config.toml
vocab_size = 1024
norm_place = "pre"
init_std_up = 0.0381
Each number is 128 + 24 x the weight over its row's rms, rounded and kept within 0 to 255. Layers, rows and columns count from 0. Numbers have three digits each. The size before them is the row's rms in percent of the matrix's.

# down: layer 8 MLP down (transposed), 256x128, rms 0.109, rows 38-51, columns 0-63
# gate: layer 8 MLP gate, 256x128, rms 0.0816, rows 39-51, columns 0-63
# up: layer 8 MLP up, 256x128, rms 0.0802, rows 39-51, columns 0-63
down38 103:154123157120091100160138085124128097095095115135122128136170106129128113097139100165147120153132106118129118155155122137100121133121141144120185153123097107119160099112124129124138120135124159
gate39 100:156147138147115127101150143156147176156160143145184099132154122124146111136120136122120090153148155108143119104162076135130148122094066158073155150166158146168146134147142115101141160127115152
up39 105:104131108137108125085138125111184077093128125115119145107147108101134109152120095116109102127152149142130101103088143126159134136108097130127167111110117139130104100141130104152167113113110141
down39 110:123107167157131148105172176102170121116155130091144138160125144111141131153154130101191111097117095114129096161140107119117136187135139109094086151107153107143128138134187097111158077138109141
gate40 101:097113126111093118140154103146127163097147151129143174128127117130087113147205152130122135118166136137136133163168101125095151097070100174154104143145117134124149132123147117143130137135173115
up40 104:140102137130145143120087126106174088112149115150134122131048106156128138123152115166137151100115125140090137117165130108156143126101074153136128092136119146112075100156092188097092130114132112
down40 102:127156112116132096091111137121134131112145094147141170123162140140105118119160148167143137152129085138130162148106123123101107149147147165163110209151098163114135156167137100138120163104161110
gate41 103:135106136137162144150159053154135118131122149134133122113103138151119133106134131159087123127139146101133135095179144148114169129066098117145101129094137118110174151123122165147112154103127114
up41 100:136159096137162090106130123084127161094104147118118122088136098128094143100118135126130090103180110150124135100140116133187168127132116150072126126136157114180135113107119089181116150105132149
down41 103:092122124137129127117178079172110129135176087139102117114105129151154149168134140126090141150090133147109115143157175140087137146090146129126129109122156099137127125133115128108142145147177108
gate42 095:140117109070147128149084108136149134141132148148103137109131107105161146180115111100136146103128126139124119130122118131160136096081159116129153135166086111128127135121128074167162177142171101
up42 097:141104144151144123095124120147145106135078082109142097104113101103119089147110124074100139115116155148133115154126117107064127119139117092087114091154135088144148166125127131149117099101142142
down42 100:106087090093171095132142135128149126095097094082174159181117118120127097116167127112067131152117099102141143136125158128153132112145155106085142122133131150157138147117135161118133154132134119
gate43 100:107116126136167154120121129138108180117096142144134175146123118111123159168149160120112125148169133148126153149107131128120133112111131159153153157163133133193106109136186136101151083151150128
up43 104:139156152162144102124097152163132121090100119113107147138115138174143117119118116094123125151123125152138140128187134169126118114131132101176100155125118116133165105120107112131134107107144134
down43 098:136124110151138102139111093115115134133121169135149141170142147142099149123162109124142105174111098129111139145141131126173133205093137098097130089104134106121104096124132127096147142163111159
gate44 098:111148097133131111104122178114109128133162148105131118141131122158117120145148146137110112111151150135141128155144114122093108158140120122139118181141142160116120098131138064138159154114144103
up44 100:105102049118130138116076145129102129123140139141134140129160103159149163133133091142159150171121122121146173187116125126137118148127152139139114174081135108153130110120109136082132122109143142
down44 096:081174105132132125100112128144138123169111145108144142123130116154124149081111112110125122093127130158140099139121114096139122146161104117097100138137131095103118163106098109109090112142068119
gate45 097:117132132091118118101125178139109175134121141146186137121139126102143133156122170151134095149145111127162108108142143102162138100102138116088113134120127137122078133147143124126131077126155118
up45 098:113093101111138112113134112177133135135100126144142144114109120118149122132128123170124119102111119125146123144172133189164168098154131138146128145095114140149110125107136137085152137157091138
down45 096:121124166152155150155153139100094123128123153179189124161134096103083140117122152151118141115120126129141164126091099179116126114122119200173119157149125115162128100134140126067121146100156101
gate46 099:101131119129169142139113108171117149159146150115108152146085118139133097089126105094107116133130128104155144150113163104160081099148111124122130122156130146117126144142168134145143128127116143
up46 095:114166147102118140108123114137179148165147131117080115143158106144140101127123159106118120132143104140079171136144082160140136152111178136093141110098157137125167154152145103088127129158130149
down46 102:125129115088155087095111139133123117096165098136139141123110108132122126127047106131161152085160138137126112139092148104109167178140106103127130122138072129104102130127106118108130137143116103
gate47 099:118137083163104123140142124133170112135161146111164151114129129125084106163123137133138123131162137106162088142137150084124099119096130167125138072157087081084112083145106145137127127128115172
up47 100:124116117136078139108122144112133187152138087118133108099139092150139134157091120104149106141167087124137064133125113118155143113163141097082148107164106149121122095164142133096146113120168125
down47 104:129116128123190140141164138138144102143134148144118098089186126068117135091151109118137112125093123140161153118115079125107111140106158141120109122138140119124112126086121108137176093109125137
gate48 108:122134118141101150144113113048120144098120134111118181146135135140129132127170179134132131148158110072119152103097106158127101131133115160123140114128132127116087137179119120149111127105142112
up48 109:130163152154150140097118141127159136153106123127173151094117155150135148142135154097111107142077138090148124169144108132105148105165113143112088128119155106074098156118124126085137127110164143
down48 106:143131115147152140125126172153131119165148129118119063131127080111151137130113057104145141131142128129141122141117118117136133131137067141114116124134099152081132127080071111105144179107139110
gate49 096:140128138153173174166127119150115122109111149148116139118135124123161145132140091127108128178118113115114110155116138160144082129099114104132153150120131158130118095141154141085146140122087105
up49 101:095083170082119146143094117141111144129079144099124090108192146123128125168131113125122137139161138179091121147086092111121116166121137152130113097137088141112127120139124178128114124164153127
down49 097:098138090139107117137098193100120130097088162099118119191171118103114148152094145142155092123123062129169123133124133124085120119104121163120136116138140124109136138104097107112092110093109165
gate50 098:109116162122140101113127106127143130088126112115133076085111117101137128108107144099090079101148135181125118142133092153174126107128128133136119195112137161093058101165110114160127133129148136
up50 102:127139107118168110097129165113130115103116177137112189185131121170155126107110113120141161170149108136117122129135126143116134151145119106152166155156097132164107085133143099146116130113144101
down50 098:148129101137151102096155119120113087109113088130090082113127101092090126159135095112136130111097090146139151126099119115139129136160135133191152142148160134148104121123127107128140154137147145
gate51 107:120130102145145134124112149087117129110136112133111134128136125070131140125113175129168125132140131163133105121080158083129140159084140127129132162117095153103098156130124138110118135170123145
up51 101:156152128145200127119135142139082148140127129134167115119179110137118120129133155110112122120107160120115149154157134136158161142136153104166083154116156111106120143130138135112137106107130158
down51 102:142137130126099165118131136142133141170109111115159119108117151110083118068129109095129103122146144097144104106107173137170091165128103139201090156084142117115093132117139102133111106126118164